config = dict(
    n_kv_head=5,
    norm_eps=1e-05,
    init_std_o=0.00353,
    init_std_up=0.0158,
    init_std_down=0.00176,
    beta2=0.99,
    lr_head=0.0101,
    warmup_steps=369,
    seq_len=2048,
    steps=10218,
)
Each number is 128 + 24 x the weight over its row's rms, rounded and kept within 0 to 255. Layers, rows and columns count from 0. Numbers have three digits each. The size before them is the row's rms in percent of the matrix's.

# layer 6 attention output (transposed), 640x640, rms 0.0227, rows 41-127, columns 0-79
107:108119133159090143167159143091147182091123159120123164115166132099160118160147107139103181118098138145122112145109110150112106141126091132113143125085119105114132107129135161171113104113141125108114124084148159166155139097120107119134157145
102:182106119138154127177140094185141149122109146098104116141106104168109144151116146156104113133117117125160106147092120101116103160106130123095131079099111160092126131133130105124140122152158115098119113144117126117124085138158146095151172161
111:116145145122137142125137100078093132144133138126143113120130125155120125165193102178143134116140112104122147113131091121151133123140153104165092183163112138121155138101128137113114134176135133124140129147133141119137165103129103154163111112
104:116156138116154159089118113153105129105133154107156151124127136129178130171173099107096119104157130108159112136086157135081120125101128154120134150142132119139109127120095147128136096145115107124105145147130108146150133128120145143154135124
110:149134139130124127091133108096101135068156161162097158147144159149149119069093156125143135082163189104154120163117154165110107108119155112160146120117147114162134121134132170129134098127122125176114122099112106129142141139132121080150107127
112:116104127135141122114125122081127119146114099084116158138108147107177125154155128154173092135135117115153187113108141062139091122140122106167117115104112131127111101145129154088164143124141099133135141068112120182160098133108112124159120124
108:151157173118147118112124068075083088106152129121137079146131154126099102136119150114130096137121141091108141119096116129160156137143146103111139114079102112105152140128139081068126118106107125158150116110172147105157112152074123143106151136
103:090118084098121108123138074187138093139128097159105177142116209129152148167114141123131162124147134140121143127085139125167124106109098104171139162151130128116104113145180148154110091133115109147107108148093120115123130147166118111116122129
102:176118158125151105119100139152127119114145103118139110135106123148142147097121121113100112112154143116108124108150143098129104089141135125126100129116083143112153113116171168176153132110147129106143125116129139086103104124088110137129127151
104:113115104099130168131113128117108135102134169139136140120152098131133147129135168166096193120153088165134120132082120137135149138123125121159153079110126127153118134121117154158134163126137123136124138155169114098136117143163145139110125114
110:114134118130137175088123172079101123126113114087113110127134097108137114110126162138127146124113119145112114136118129098122123140118123147128129171136142135175125127137125152104111165087081162136134158139107098145136114110121166113157106130
102:138139109131123109135146127176110140192131106118125126097113193104123136123117105097106079105146144105108147124138104144092105107114061147131145107123139136114124145144091152120145149145140125139122147145114140148130120127091130139113080120
104:112123135163123166138153130150138158088093127136105066107140155102150139117104104102108181089148104155124101113133152144122141094122100129144169088107133116111121119134129139164092060148109113120109125153123107134124128137163150128140147139
111:127106164131119131136148119159141103169102116139120128170136083117138158160126136156102148136157090128135138142161136137172154143053134089094136142123154160068119146119127119116177118178143086137103121121143154140146116112168138116106108150
097:138125133116161125190101105172129138128095148139157108140148120163106128128105172136120162082130123122105142138144101100113113171109097176150117108136186134136145156128121115112130128108127099092138114119145143161091115098090109100114137109
108:158092132112143071073136079205094092118146130134127111178140138112149130124142100122104113132127147115149163108091116155110098099138140144137106169159111146110096114156143176099182115154178115156145112088137144107169150125141158153130098116
101:152154123110103128129157077064157101125133144133075110129118146094098124140158098093146139158120076136146074119146129115107113134159137089116114110100095119146108141136096136126175131107138122095134129155157120151146097152102108084104115093
109:126129127139124147091177102144130115120117127188161150141109075138126111128134087099140144159139121128162106152165104128108143108108133107124136103133121117145111110149121150094126112149154104116102153110148134138131085097111150127147114098
107:175118131143148103157116125148114103110139121118134148097108127119091129087129113096142078150147177123115162124160104167128115148095163138096110083160112098170154110079111141118137102134118127146106099090139128096137160102110170115074140179
109:148145113131137088102140096179060149120124155116132085113143162183124097105101076151140123147160116145138087119117090176106130074125150145136195129115128156151147100105111153110151137126124136101145125169099111148154154106107115108110108146
104:115114107116139099096134160145138108163153137125125174122157147120095148164171185158136166122105133110107121138134139132128116134138108159093143108157176159126117117093122080151131130142090160193107115134147096080109132123124123133150086121
107:076114109145110114160130122107111149088101139136094104145150081068130116119118145164110174118141096126134157099102139127136141114093143155142140103092067096125109127165084135142145111135148110116142107091173115155142126107134110116133169091
104:116102120086083142098116097132121142093118135158139141141114133109130121122132127159131105099124099086127108171141132176116099111119110119122104136130114136118150104113180121125151122104106110094165152144086129138114107128125151133137092079
100:138082141141149108173128120060132132137120144116136123123165081137129144074180148132155109106131122096138174126140123094162115137132117177155108149110107140180089117146083129130133146148127075113141076148129131124129072135110118129163138131
105:127143134159143144093120131147069125126107127143137133121125156158112091127140116125173102099136144081146102107178115107123100148130132132096128117165155148091148108113146193108115119139109140135112158130134100142129116128107137113140102161
108:133110128156135102134139144113104122133130125116160114120109139125092114137095093136109159129103099136116142137124137131098151129108049172119118119098106107154109140120128128129132117108107146114130116128093149113118105115164094143125077147
113:068148096141141179152121136076086132105119124067140135113171135124134082187162139175130163106154142148119149114132158092125140173158153156142141088104171107135139152098110142157083100100119110100129141138128118158110108138175133161177148138
104:146137153133131167137130148068135087110150120103118146106125119143163134174118172157136135161148153173113068133140148122121162137110156139125107145140123119115114120128149154152114115118137121151145167143143143103138120120129145128142128132
112:171122150121154139042090087127128172103114120119126135120157143171156161128101134102094096142146166138148116161121127123112107140102147147136117097115133130113091114118163174140124126121120128147135122096119160113136154143125131130134109127
100:125109121173150111168149129103110131136102140114133153170114098139146108134143075063123107112154150142130173100160118145125151126122145084100124095112050143143151152104106107120140114094127119131143119139132140132127156107146102164134132138
109:173148107095129129128114124109127130151128113172126133152112147131121137105101144137141153113121127139164102111109169131141162108089125135160143154128132126119129170181134149110127150118092149114104130128117122138114145142134112087104120122
112:083111127127123131137108085093132153127134119135134162195099164115116107145115100135123099134119155101133139168139130124151133116088151143137116135130106099102120120124156155119147117153097070151149134120109107169130124147108122098129118175
110:112135096164147134137144145124099143125149136106111118100121163106178137122118133110117143155136106185134187084134124124113089153140169131130137085096163101133162091092067094134106144097130108129139137108117115121113162099140108138133141151
109:055096135122050117144122161150159163136122131134111099103100153084067106146154121087104187112135069133099134113139106168153125117153103128106124084140126149130177086132148108114108122121129108134089122158123079180111103117100171107124150135
104:124135134114106126163137156108132093116129104118151147108144100120125095127185135124077164119132143125128141125121138129133126175152115138132107143111179103115177129089132088135172095119120136151121110178187112110129124094117112114118137161
100:104133111137132152113165101138127143097124162118104147140109126154167149087165134137095165145136130143123126157090107107144145174163130120131088150107094126147106115138180097114152125112132131111133121099148158113116120144125098147129146157
102:147089103108142094126147150141150127160136165127110137127144173128100129168105134131146122127114156142118121142126077097129154153113170129124132108127166133136155121096148158172119163123141135087102145147085088128126106079071157149143084144
108:068109117140140170105177148189120123173153137145114135117123137125147171133144114131138113165123142118114073153077122116113127143100140113121131128096123157091105170122114119145137083172100111118114123131136097130095080156098106155114121104
105:091157149103144140072157118157144096122129128134148167137154157112125147173135109136118147149123120150116065177134112170108131110120146159121131106100107147087150118117097114186136162080115142094092136152136125162096132150120138121148195135
105:114088137127124118110168124116133137132125118122153161140140138139138133129139107151124138153098151138117130150129111112133147104119167120125172170161131124208095111156141165170095117135126155089127127065142141138111160124124145132109101163
110:136134128114131117149151109166126119159136109125137156113126184130126142125143120142168127116113136118128122150148125118170124099134142148140121127139097162139099113113160132145122168151108128138129137146121164125149134095123150095136142149
100:143157111119131098164119102113160077084138110127144107094157119138113149140136146101148128139108164156092162117132163131118118120162128117132083126119118123124112126113120146158122101163123068139131150103201147090153151168119144138102150088
106:133094113147134149098160146199124123150134143118087101094130116149179148059088171173140120141112110095135105118143136142127157157116130117085138074044128117154172107097131137156100148118165134088111100138125110105108087159141122127093112154
099:173078116134103136136089135213118172131104124155139100140098083126119162082083155096136139102091146118134149087130046145134129145152161098130156091143107133133130125110116139103116134137136108122126104108152122148137110136119116121096134173
105:135122095114129093180113090111146115125114125141169099164126129136140103154097090135133164097153125134145101148118115105123109138150123088097120161172133115127098088109145158111122110122150100090153146126140158118163146164136109113123057149
102:121175139167138113098084112079116138145181148097115127138155145104137120088119163142102089172149134105118123100168089134111145110134107155121150170110163118128084142134101148160149117110120130093145161107137110092100142086145158108110169126
100:115114120099142050147092086134146112105146077094114116155145185153137111091113107110137089129118154151125133149143150151117168130122105138140130120084183139124106134129131140119110080096130145142176110140112094149092158112157128106114146083
107:098150146120166145101113125027111124125114155148083131140128155116156142150078113101138123144199126132153153132120112119138104124098152125151131158121132124114083133162118160119149140117128177160119159082155090128131137112119145153163137100
105:108111186067149107167129104092140101102117143144103117087117149123118121150141118118124049094153100109098148159101140113128126118124129136100118129122145118156111143123098097138147130107120085117133095159131140125083120129115131145148143144
108:108075151134157138138145145088133130105140167177089145148090116114159157112134150155122106128143146154083127143117109153125127171177147143135129150116093141170124143092141165128120150082127123130170132136141118121098119156148144121162106176
107:138181153111119126115132141092137109099146141121186101115152100140130122162140087108141121127194135095130156102165116127122140150164125145116111108137142155109112129146097119100143085109122151115126136136163104150138091049139125084143123103
092:184140140067091142141115168140118125080177146142132121092123150169102135170093148131153094086148104108120142162109143103109144100131124153115126117134128174101103161129158104116113114112132103123119093156114127148131136083091148148151115123
102:146120122098130065076125147125135109085136127150090125091111085110153150138081139099125144120101116108131113135109116122149105127185112091125149119177135123148142125124098151183111106127125125095107125143133147093138151164148124125101112178
107:134112110135145109066103128126126125146112123163133148101148145143102170079118133155166097103105131130101150130119121122165122102164139131119110149179128149122134090119111097130127104156103137126124122160132120077134134169129148152132135148
104:131128148120112095121132086135149136125094128114111074100109148105105139151105073123113095159110145088115128132115125114122155111116094140120149142145094115111100144130156122127125164110090127110097128155080141160136136132123196147100094139
114:103158128178112158134157128139084119180120123103113170140143121109100124122154088146120154176128127134153144096174114140130117157094094175125192145133148102113133170114115127103088133134128132142166118124117133127095105129106086130137103145
104:157146162177116152107115123164108157124106167125128097097164171150086118080096141105110146129162111142147106137149105158138114095110089096164118103140139132115094113123122125145108145126108137095123134110128115128138139101144077074152088112
107:142163150080134168124106088214101163166162171120091123130122120134140109123080140159150125132133123135129094141091111106081157145145148144154110115144169146095135138134076126118094133129167104096114096101110119104158154137131138160127130102
103:099139104102118091125117049116149111126114099121141118096088087130110088159134144126158142167113141103136088101147137121111146126094174141101078120162126121135138138165146167161131119163112181136135067109170133167131133124122144149125133098
106:109096159086119153097148139095133114106133154158181155097123096123097143172137118154128105115132084137155085121090112072155135133119090121113122094115147130138131109115115128158145130123162159122099110148129121101095137111105123120179112099
103:092116109131104068110142136190143123133111113129123096114141120106129135136132097138134166101129104093115094150159140153101103161135122150184091117170122142145092151154137127144124121132127157119089138109125076089157163166140172107116122118
108:095086142119140100116107101136109101111169118079101116116153122109092072141166161171083111170118128105090121130127139149119128135156098122129115112126131127145179089125118101142126115075102108108133142088147119130136132163110098136132150118
106:178104128167149142142122142136156084096124093144174121096089191144108114161150107102133125177115112150142070121143117128163074127091136145140143127152114174113149082086138117128095151126124129115131123152121089185136133101103160154155116067
116:138112111157120109099082176083083136135125141082152115140150156102108143112080105163131107106122095112126153142143137133119104130136095166144119130077084113154140190123142124142122139064106168117129137124134122114166149135158194113100075180
107:202111143112126104127135150144159172146115136159141154119103124132161117147114112126159171141143190117142067145109151175137147077102111119121137125151145168145137105160112101157143132129142114131121088103148163117182142140141139195167139089
109:113118125119126149117138132123098109102072151126110138098154104099120127150133103144142067131118137090099140130148133101103090119137158140108144146170134104161123180135081107111103157114134121104095129112140115160139116107138114111111103065
105:129182128095160108125135153131140134126099199132157144074131172096126149147131087150119132143132119142133129133145138105107140116132136113173165115146159144139136088147104117112082163104158119100102147090129145116129118093133120115106161106
106:122140140140119104163084131167105163153149097175122140125160171139139094087121104124150129117118158136101154118104129117125132093115167107145102111127127139135144137146090140084103115150145088165120091121134181154160128137125091165120130090
106:135135118101114152091160120157147139153086150138129137108117119129113133088107163140155162096128075143143129113114132140122114105133111141104120151125163138160154107127178149122095182133098168147175125127140135131092125091099118115130146110
105:124167098145144148111102139085110187095105133116116132168152146131148116128152131154130153143161131152127080111154136125150111174168131139161135207093144074158131148118160126101135138136102137115135172134107133160130102125090148141112150144
103:135134184137116156111086160135142167163111130168158133101110125150165114111148155146134117098140156178144117116119092153102137131127143132140122131159141149086105111129137142113124129149150129139121118143125157129114086152139121096127167104
099:139119134125152169128120150052120106123135133152139120162144106092139103087131121102161143159177185127146123151164124126131083138132090080170105134141148103117151123117118106143142099125177105110115097105133123104155144111103134134086136102
104:187150102137123130140144153121099140162088131068143175174089113134117109158143129123094136165129139138120087137096109141120115134105097130094192159114104136160128145122056135180101143149129142098124096101118118171094135127105167136130152175
110:131144132099125123091145117108132132162167102145096118159121147137155147135119132084130138144104138144128114118112120175142128110104158160163121129137100167107151135155143165103124132182097122139132140110137135179111164173152155125153141152
110:131125102160109099163124156127119135160147141165122139119161115110131127105169178152107097137120125138143147128143106108121116177099142111094114097087132157070121132140123124140160114142118079132134122086108152124101155126152107109162133111
100:099147099157130149079111119102106143145108122100143162164114143033131123142181142151135131080130128115120105142146142117135142142097125133134112144132092117146157107133171116127139135092084137147127151118114109156146116125183190117169133151
103:129139159145128114129113086112090148168136139167134116113117117125121093163115127134108143121094125126152142121114104152140144083074102153144115130125116088144143102109085102171130131124140105099139132116156139160116106147108110150132112117
104:099144164136138105132110104151105158114113149190101142132122161128121119109103087153144122077146147130138119164125074108083151126132144153127096100112177104126122134107103122136128130140150131083120142142106148138114105164126135092156105152
109:074095127152123110127152133114106131131138092155123048107140128106128161095159150156145132091118156101147118149098137110109141134128108150135137146140057125117130136126122147123087104141088113165125138163127158137111142165108156129124119134
106:121147171137098118087122140068133131110134125116128149123131086083130095164150140152101151105105095153118050152137150163147098086145120141127131123134138126119118134135149115167147140131127152131119173127128130102124138127140124121116139166
103:126122137095126103112162143119148150119137139133142093129170115118108147122103124111127082150137137138118123115112125128118135099142161135110081108128103144160103164160141134108144102122124142115134160123151135134085092071115130109168107078
103:146092080117137162120116120148137175143112102165167117146134136135125125099127158107167148122110130116115087113125102116141125138123140098115116157084137167116136172134079143100131141133142130156140124172177129112080116159088145134113152119
101:122139122137114083153148140173164160123123142161125130156138156148112131167127132140138118132137151148126154092102099131149149100150079156166136151107151116116147134117093152110099096200191138112145131131131141090167155152118173108177121147
110:122120086110099125143152136225164167108087185136112105104129108140121158128114129112141153159096127133113133126111144112127101137106161130103142151092110108166160131184134101111156155124130115132125095153095124103116126144108127133147127126
109:119169153096106179179090072111157116100145126113107107124127108128169144166120161166149105121092134108105150130153087113172146158132167126113084155182145121191137106065179122083096155138149143135121115129153136106169141145110138119092119151
088:144159104130192151150126151000125153132136157119106089109152095085180117100148172133106118099176155093074111143088150139126143137131128110088122139088106114078157152140122181108141134141149156149143139122124086077167134150114142109131101116
110:150123127128145121088145086101131134151124121116147153160123164152139134138139131111109161117138098143139137147129056090164132152128146106108132116157140096141116110129141143164128148092134151125122111141132113141115117122130149075123101161
# layer 6 attention value, 640x640, rms 0.0371, rows 42-127, columns 0-79
079:134134176117147154148124130137151115176141155129152128155102109159065134139133143147156147100138164123112146111101114162133104160156089135089100108175105147097131112122137151150112111116130084132143118136149145103110155151137109134157142162
095:075169105095136133110155153127122138153113121127141140093120119117110081148143130140162129156125090117132120115159142135142170158127156114138129112149137139122159154198139121077135104130160116138099117129140121111147094102120136108146151128
083:141138132131114144155123103147125124153149127090151115139119170137168102143165118147164094130142140135102120165098155159133127090112146136119103154098145149132150133165106134134134093116155149122118097136131143184135176108109103111113084119
100:147131105112123095120134146124095125129149127155113154079154145144213150147105118105128128170140149135152131121153113143124158122163150097151121137087167106164121108121134116085135140139103161116144129111141124139143113091141101105140139122
085:157092099137137117132163144134094094147105151108095145136143131128098138128145140155146152162163114096138139131138134097134098123143136087118122157112100124147135125190094113148124111100134128122135080126115110150157137151106095140140136114
090:132124161131143125159132099128154100140125110109120115147131090123101080117122096124101133112124085115147133096088140126154140102086181123102095076108135101110173126145133111069144140120107120119141113149127104140095161130117124102118098069
087:109133150108116084120098102153141079155142139113151124136143141128159176143118178122140084140124154145121095121099152146153134087121125115111141174146123145135136111111133142238106151150145098097121116108135135124114090136114152131127139111
080:130157160115117172153107088118109111160111123138127130097099113126139172115110082100152149144105101116152165140142098130123111132121146166118070140144097124114153137055123133177140134125100129108131110145126116153103092144141145120133120164
081:138175131104117119138132137138106129155161130158098128117130135124133122148143136148134137068104127094105110109107124165128126142138117111154139154114113111160148158080132144145088116108118179127162130123151135119131141140173156144162115153
096:072138139121132147136117151112131130073114135162120128112095128113101131129124184119130133120111126102098160150141159098130121142121148121096130107128101107122134154150110079066122130112173152135136159136127101110153117141101122118113112110
088:121095126108096138120147151139115140150104142146126131125146169124166137136112149165087110104121096170133077165116123128128097108104113141122111089150110094157116103114132134108136137145174107142142122138128115139136129144120126122138162080
092:113106110118125146123142111119120151121164141116116162122171115129176131149133139148158185069140146159142152087141112137126145100100088080117157111132131102176098151103117131117095137126110139083105142137139149118108122151121142107102194186
091:131045143107113117138165103126117147147154126149103144139115137124082135136120063106095122100107095067142111081117129192143146074118149113100136126137118119091125142162163178133140088115126144127093144124128123140117089129121146133111095127
097:087147127140105144102120110125174132090161126163113188148192155142156104133143169154171109141099114180150130138155172158152149120147131142169083126128140120180121141133141137097125181148141129103132145150121108075094121094145061103154139140
083:107109125117123132095069125143111120118125107106120123194097168148225153140128113153159112134102119147139089154119137137174099128150075146135116147143105115110150108146135158062154142129137114101132134105160118137161133097134149141115162109
089:157148152127165086132115145121120152132114148104111088122122140138156123139118122128136104144107143097158111142153131052100192147146135099131144087142144105128133123154114104130145086132170111135124158147098109156145152118147138156156099122
089:150110109116118112124171141119098152126141117107115106104130121136134145114136092120123151128110122132117152116156128133112173113092128119146105062120132113147148163089100138102094141137130108089102128114152149129112143118100161135143125144
082:144114129126104096128101092122109115119135129129121130107109155115092139133143090100141133126099143129112143088126054187085140143130140112105094113148144122157128156060106128150129133132094130124118078124084151132137130159104160133111163134
088:086105109119095124122124183131138136113132112149135072114135112136076108135120064114116145133124130112179119139155130124105155120117165129143142119131117127102083128158131129074148130122147114077105125133146149135102181098135108133119135131
087:130101159106114119109126079122150101110161122166118150098131144104091135126112108115143137125157093168109091087133143119123077132140136168136127091096138133144120176115124116152100180152130146131147158115143078125105119155125124126130121158
082:094106098105096137155139126134124133156139110107097150120136103114169123113104138160153179103108137120138164111156118166137148115094101149094105157149115089169091100092117116127121079113157112139149085119117159134146148153108137144147130177
083:122106131131175088096097084121152093098125130121133116111130160135133125101135150135116072117154135106157111172134135135135148139113120145149130136127134135141108192150121110098140169132143140172101165118134120165100140132133123114124133127
089:120109109120105098112150130114144118169098134162105138165154068118088121134135139123135138155138094111128135128129106102120127141123161110149129112116162146143091101131097138114176100121118132155130150120108101112145121104121100127133109127
080:093099113141130129122153180109140125181120126126147085103115130134116113153130097107092095136097121178115135149101112095105108123140132163127147129090138156094067135136153108123132137128157139119108149137151130121134161157138100122132106107
089:103118128151116147136173138122082142080128143160128100141097151146104078116116087133163189135149129155123146149137128135133115134107149159132111126141096108114153159107121128117101078123150127163155094131129119087162067141126114107101128132
085:123146108107094175154152151110149145147152131121141138133144121123106110122134175123181149087137158099085129137134143111125139141128140154122133145093158141146135163111133107134126104134119147103141120131138077128120128138146120140132127169
083:130178154132147127104086124104138130118125140094109151160100117110126104120131152163126142096117143165091083107123118119167131109110148122161126129091157161143121109110101140132119164139088124100112119130122102107094165143129143068130110120
090:203129143128119148132145105139091102142117124129147091114165095155135136131132128128095079110144147159135091130128125131094127104166106126114153129109135087103079126152160154077153125128109132128134138115147138125140133108127153128126124108
083:114158097149130098183136125128137164132078133105152151098077099118121109109167053107128143126147127094160144149157137146146111152114139102126099092139094120143167146111119087098093095132151098109108112104139132194112166151156137114130115116
087:118135154130144137115137104129129113102086114167127112133114087151125103143124087144128177138139125147164137155127159128185130170094148116159119129114116159114110134126115115106122118148135124157131128139143120126105138119121083141140122113
094:137092124136164111130108109114085080145174112121121152144166132110151124150137081113094153138144136133115111128161102139122099127101159117108150166113096104172120124140128128129155080141108156125133153127149122135130156160122154138131132139
087:115143107168122109130110173134151127072128119110129126091108141115126091102122174123088108156151125125143154112142123122104115110098156154120113123114144137133136097130122101091124178132140108134175130124124104100161143159119122158095122112
086:140114111127159113106127140131099139089095114099131124121109127127156152112118113108160135111140125144147070108174130107140097134099137109157117104138122132133151141115109113160106091116142176177122097128157111102126126128080133117117110112
089:117132160146132107140092105137118155101106120100140167124124146119123064121125146171105136131106134071110151110097135184193145137174108134120116126090124131125141123142122115122135126127107160176136149134095147119135100160113098100131109123
086:106097114145141123153147172120192147100138134160117150131190115118099121087125168061103132089117117094110155086185100170132138152142159115143105112117129129141140133130135131127114144130084150116122183134112064155131096135115125099129141124
083:133135134130182156115104166113158143149136116082135131066123089154082149141107111120146096119145150141143117112151103158082190157100162151109120091189122141123178139061127125184123155135099123103106216137126119075126124080129146152142148139
078:124121141116151162119137155153129142150099098143145133146111120137120103134153134118126104115149105109108144136098142139154138102105126116114102082142084160113125160143169125172114137137141101138121096135116126098132074148142099164089148130
080:170094099115150155121115112138140163121138138099112123095140164141147109152123119145162135114103179100156125160128119118141107154152159087130124121155131107105134124131123124172127182124128164109079152147139138144124111090138176130110161171
086:104117102126095148140135133160072107131140138103138133104108126118143135115124101158083132094141157091142150121158096140128082110107120099102095143120134116122095125070162170134091122125098130109131136138123139123140054118153134082103141206
095:117125140099138112124143148131146152094142139096122124140186144124094166115118114133147120113127111171156082130114135147121096123139127111114163175102103086122106136182137155153113172142099129117114148127111126092114121101124106150134134147
093:144135143114109102097119084137133111154147119093110128178162138126178122111132134159173154121129108132142153158124155160145063136127138168143089147114123114162069101095141136104118108122097107139141117123089162118128120153156113090135135180
078:086128116143122119128168152130121096132123154158136141146122119140108104134121156130167133118092115129189073123150119149152166161134109147125162110122149117109182115069126121157126117130117113111170080115152143157136149078158128106142135100
079:121144153140151123142113120153165140157129123094117166115094140148158172133127117089099141097098143122139187088150087145094111159137095099116103113142106166148126133124141125143139127123105108135139141149119175130127112122156145141138150143
086:134124123156162133158170126117143130098123116099139122100095128103211126121128139121126109090128151132158080132107154135135096122126094107100143110147152106125158115116120131126144121126130153123096145109145090114129085129150102070131158119
081:148111152151131123137108179124124141105151125102141158124154146098114152122120141131124091155119135124119124115133086122127159146116155129111180142180154132156082117133125117140120142146105156103119175112108141151153190095127138137138129129
081:182095141100113118123140103125119120146171115101133086159175172148112066107134109172118130131102124097157101111149112140151135161102158150116091093116103090179121098149104115097126123152128089099108107135118091136108202091135099120100151067
086:171179118141137158145104154109112150127125117122134175097161101137124176137143158128179115145161149127087141164158109056138155179112122135179160129129163120109157148137126142095111180135143103140150128126113139187149151086111150138127127146
085:153172119141132118093188139134102104138122133125139127114166144133065160120137105199133119135165094088114153194133168096121116148071155163135138130108117120144137126165150104126152126133134121110153070135168113099122077118139153151157100104
082:149102098154145112143108136131111108092156142164120133120115154141102180130140151113087122155128124106131127128127121131141172149140147134129137112124119151111151129123132147129118145132116109190147135120126068168120159144149140141150119127
084:095162133143115156170139099130090157144138124115144135149116105134194099134121117138106140116089152117172127133112101098138137115139136132116124125136147105135119100146131117157157130111132117100138093147128114159152087120119148138144138135
086:110164143125106127091129126131137086122157137135115146125117150129093099107124119110176090147116115129134104216128176110130090138153108140120135172107083114128169164147125136102142130110114109139124122105139105122127128100141099111120078120
089:096113101087115132107144157132122090151140114132106088081116092117126176128098185108137130089115134125126109060098110094112130119168124119094113090140117155102139112084129118172107133145104104140120144130127170107133160164128139145117125159
079:084135108130125114085141105122171090063122136117107137152111121126108111113117123134097129105151140140100109124155134173078097122180119119171137124106119163089120182132112093093127112102106162158176149146119129134134103121128148147124151164
085:137123145130157139139104128135148081114150141128142148153133113109116155114103084106107070126126119131147116085112112125133106080133175101103118154154120100127135119095108104160126150143115153072128098108093109128123145131113170138117124109
097:101131160109138139147155162114121167100151146129132174161135122117129108165114112098130173116080133174099152161115158109129132131153106136105156107078124108173166053154107121161118111144133152072152165130147129150090153158123133105128112133
083:097122119140112128112152160146130183140102119146114111143143100126099091111146132074127190101084132125160147168136121170168139162142188146159175085145143155185151136087156154115119111136132139127114171116147115128143106088148093116135111147
077:117142161105120147101091146146103131146152125162125161137144170141102066139129115177120118136127149145119108140130130127122161115149148162146115099163098124106080085159153115157135116134087110075131123139145116132159145078106161186116138139
079:131160126142105144093075115114124101166135098142144127099093095123134118103134129138148070121175152071143121168089090141082114127101134161122135138168128141128104142089125104102145146110103169145160170121140127172122118116110160092103126176
083:144157152097122183123144119146158137148100143099105111114127106101131164131120120104132111083111135112107113133096164145123153080122126139182162079121157150104167144105133137146125164129123156148133131119129142059136103107117154098145086149
076:158098109120158142115073067122103112100113129106135142151178145129118105155132148147137096180168095114124116170103160176165137125101128133096102135085141200131100123137126156125117122149105096123097135130129119154106141126141128129108129119
088:152115100142136149143140157129148143156130145130122148140132154113097105137148147130134095124140184110084127121139143143104145129093170160122155138118137115177143143146098125121127142100158142103132108128129117138118136153119148122121159124
083:132097167114111114103170102137166116115134136126141141133123127132055178130130094138122119139119130194115119146125153128140083077151172153129150072120130178165098137125128138186159175113129135141112132116141128111105096126099147111132167115
101:125161102123138147167087163119126151078093121093145146107111164116111098116117091108132132149161134139092113144147117095124135152094109146113123133160125153083152127131128084155143126139114089122138103121106143112138117115153141151108146103
088:145095149143142126118186136130179138168190135166128161131127147099165165134125083110112104128139124108137156120089155127117144102125136126150129126118112163116101128167117150104135100130155154122152163117117117130114105145139139122145095070
086:077156142129128144126131140125094149079146109152109103144101099111107132135154076163133079130120146119102191152128113125119156155146150108110114150124135144123139164088108097103139135133130141148160147149118154108145089129123098102129102110
086:100093113100126088116156139144151131113123130140114131142158179114126125137150132121105128137120109157134144131125134151121142115132189109176128136132112192143139101198143168121148175137151169140146156122145139104150106090151161115132096084
082:150127134132136112113121101129175115112157118202118128163153157127115102103128142135176142143111124203127131143162075100151107134157161128144090167124137165133130131111107130129146108127154087165157102156140143094126126128090099126154105091
082:146152124102098117098124128129154126152101137120142115120124141119119155116124146161090158104141142115175095184116107138138108131074121082181170154156148162143084127110128122120115128113144148141142072138140190111092145095137135134126130131
098:102115114113110114150135123118108100118121141154118141130152140124138154137141130104146139116131137150106133106117174139193072127180149108161130136121153124161126102192146139088116161144154158138117136144152150124113132159094152103161109130
086:156107172152115139086148100120132136131151126149106118170175159127137131134133115119113144131091155163108172120085103135082118107108142122117144116121150189093074095161109139096166076130121124142110119127153130135131093132138095148129101119
085:125116187111126141108150137116160127125149142133126142175162140138119182121142168108128164137129086159107145109153163114170142144157139144161130135116157043173127108140141104123139168121092170145113148146130099075123167140118126126146130088
082:108155093128143137163159137109154104128096134135155135138106135110066156135152096100098106112141125132119140126143101130075139144145150146126098146172133174109156125148162115171133125107152150118132103119104109153132171111149163074111131125
085:164134145156155106117132126136162124203111129154113129106165144152124096121117113116115112131117126070150120172140135123107112139095168133176130112106111120116103103148152120123118120117109137174109102115143075121084123093119099149117110156
089:158106134118137140112143164133098128133116120129124167110136128143105135128129151158114092186135147124147146143160118095118111179140159136095127088164133151116128156134126116084104146129146118159138156116112149118126171149149122103136146116
099:168093126124159136104115097120112113118122122115134117121135113124144180143112197133137121091145153108112088087119116130151124135167092118092080135102148136144125182126144143129140119116111122127098148125139136106126105169123154123151136157
083:111118155132119141134153118121147126147163106168111121164144120131180130157128075101122148140113121091141070168133122127108174133129136145141136189128096068127120188120140115102138149112113140122136140134142109138122107140134145157116103125
090:124124096097130124114144142141096128128143122180126127116135124143121125155114086085179143129105159182077110115123067102079158119206101108095168071120174113149138105053081133183135124131115143102130145146125125107128140125123140121143117160
082:129077119134111155092144124128143119125111143134124086149148138127124103104106140134090155095140122143092103125151093161175150092151112095124145105072148143103120135133151148131090173126118136118091096111134117158104111136128142107153142136
090:139132142135122158098097090133121126119158131110113144135121135124185138152131148162109136093177132126131085174118134109135139140120140167144129112146130173135104135083123131160111084141146139117124154140127149141113149145149174135120113182
093:122103134138115085141152066133128116137168137120123085132133171137093091108136084125173119124146145132151115155144180171139118141123125126160073155138133129125098107146122150125123181148116109068143130125118103114106160098122100111138105130
084:100120089118108133139191136145102135135155110144125123152109147146102117112136198089115177109076151148152137095155113117148123106150139099110136106156158136132146096087135102126137142142120156103083171108125127086125149143136124136151141142
088:104060072140159108143109151114122133138086139133115105129151164115100066113130088062135150144099131129086134119146120185094084166171137143127127080134107134116152124147108119115146107114158098143135108118110117069175129140129131161133088140
090:106109141114139182116090112146135131086129120163130122124090124134086139099109115089110116153132135110119155152095173170108128121127128134123122105106101158115112101152132129139127143102121133154161119134116148123126108118123134143090119113
089:131133110134136162109076092135145121136107129132143179156141128137141132140140152118123043134095135161121129095102142158147118142166144119116130145112104147143079107109147133121154164153086133075104142148137156117135119124114111142133146101
093:146107105133128130167126169080129107123100143104096139127141152104114109159146119076103096124088118161099098092129143141088158121127157116158101154117145108160094143112118093146166139110092144111158101149105122132146120113121119109149111140
100:209132175116120120153145115109183147138138135111131092125137098138096172120142149126155144094127119112131096072138116155145137129143164103107168145142152126140156146107113136125142155138148135118103157129142118168119113072112127074134167112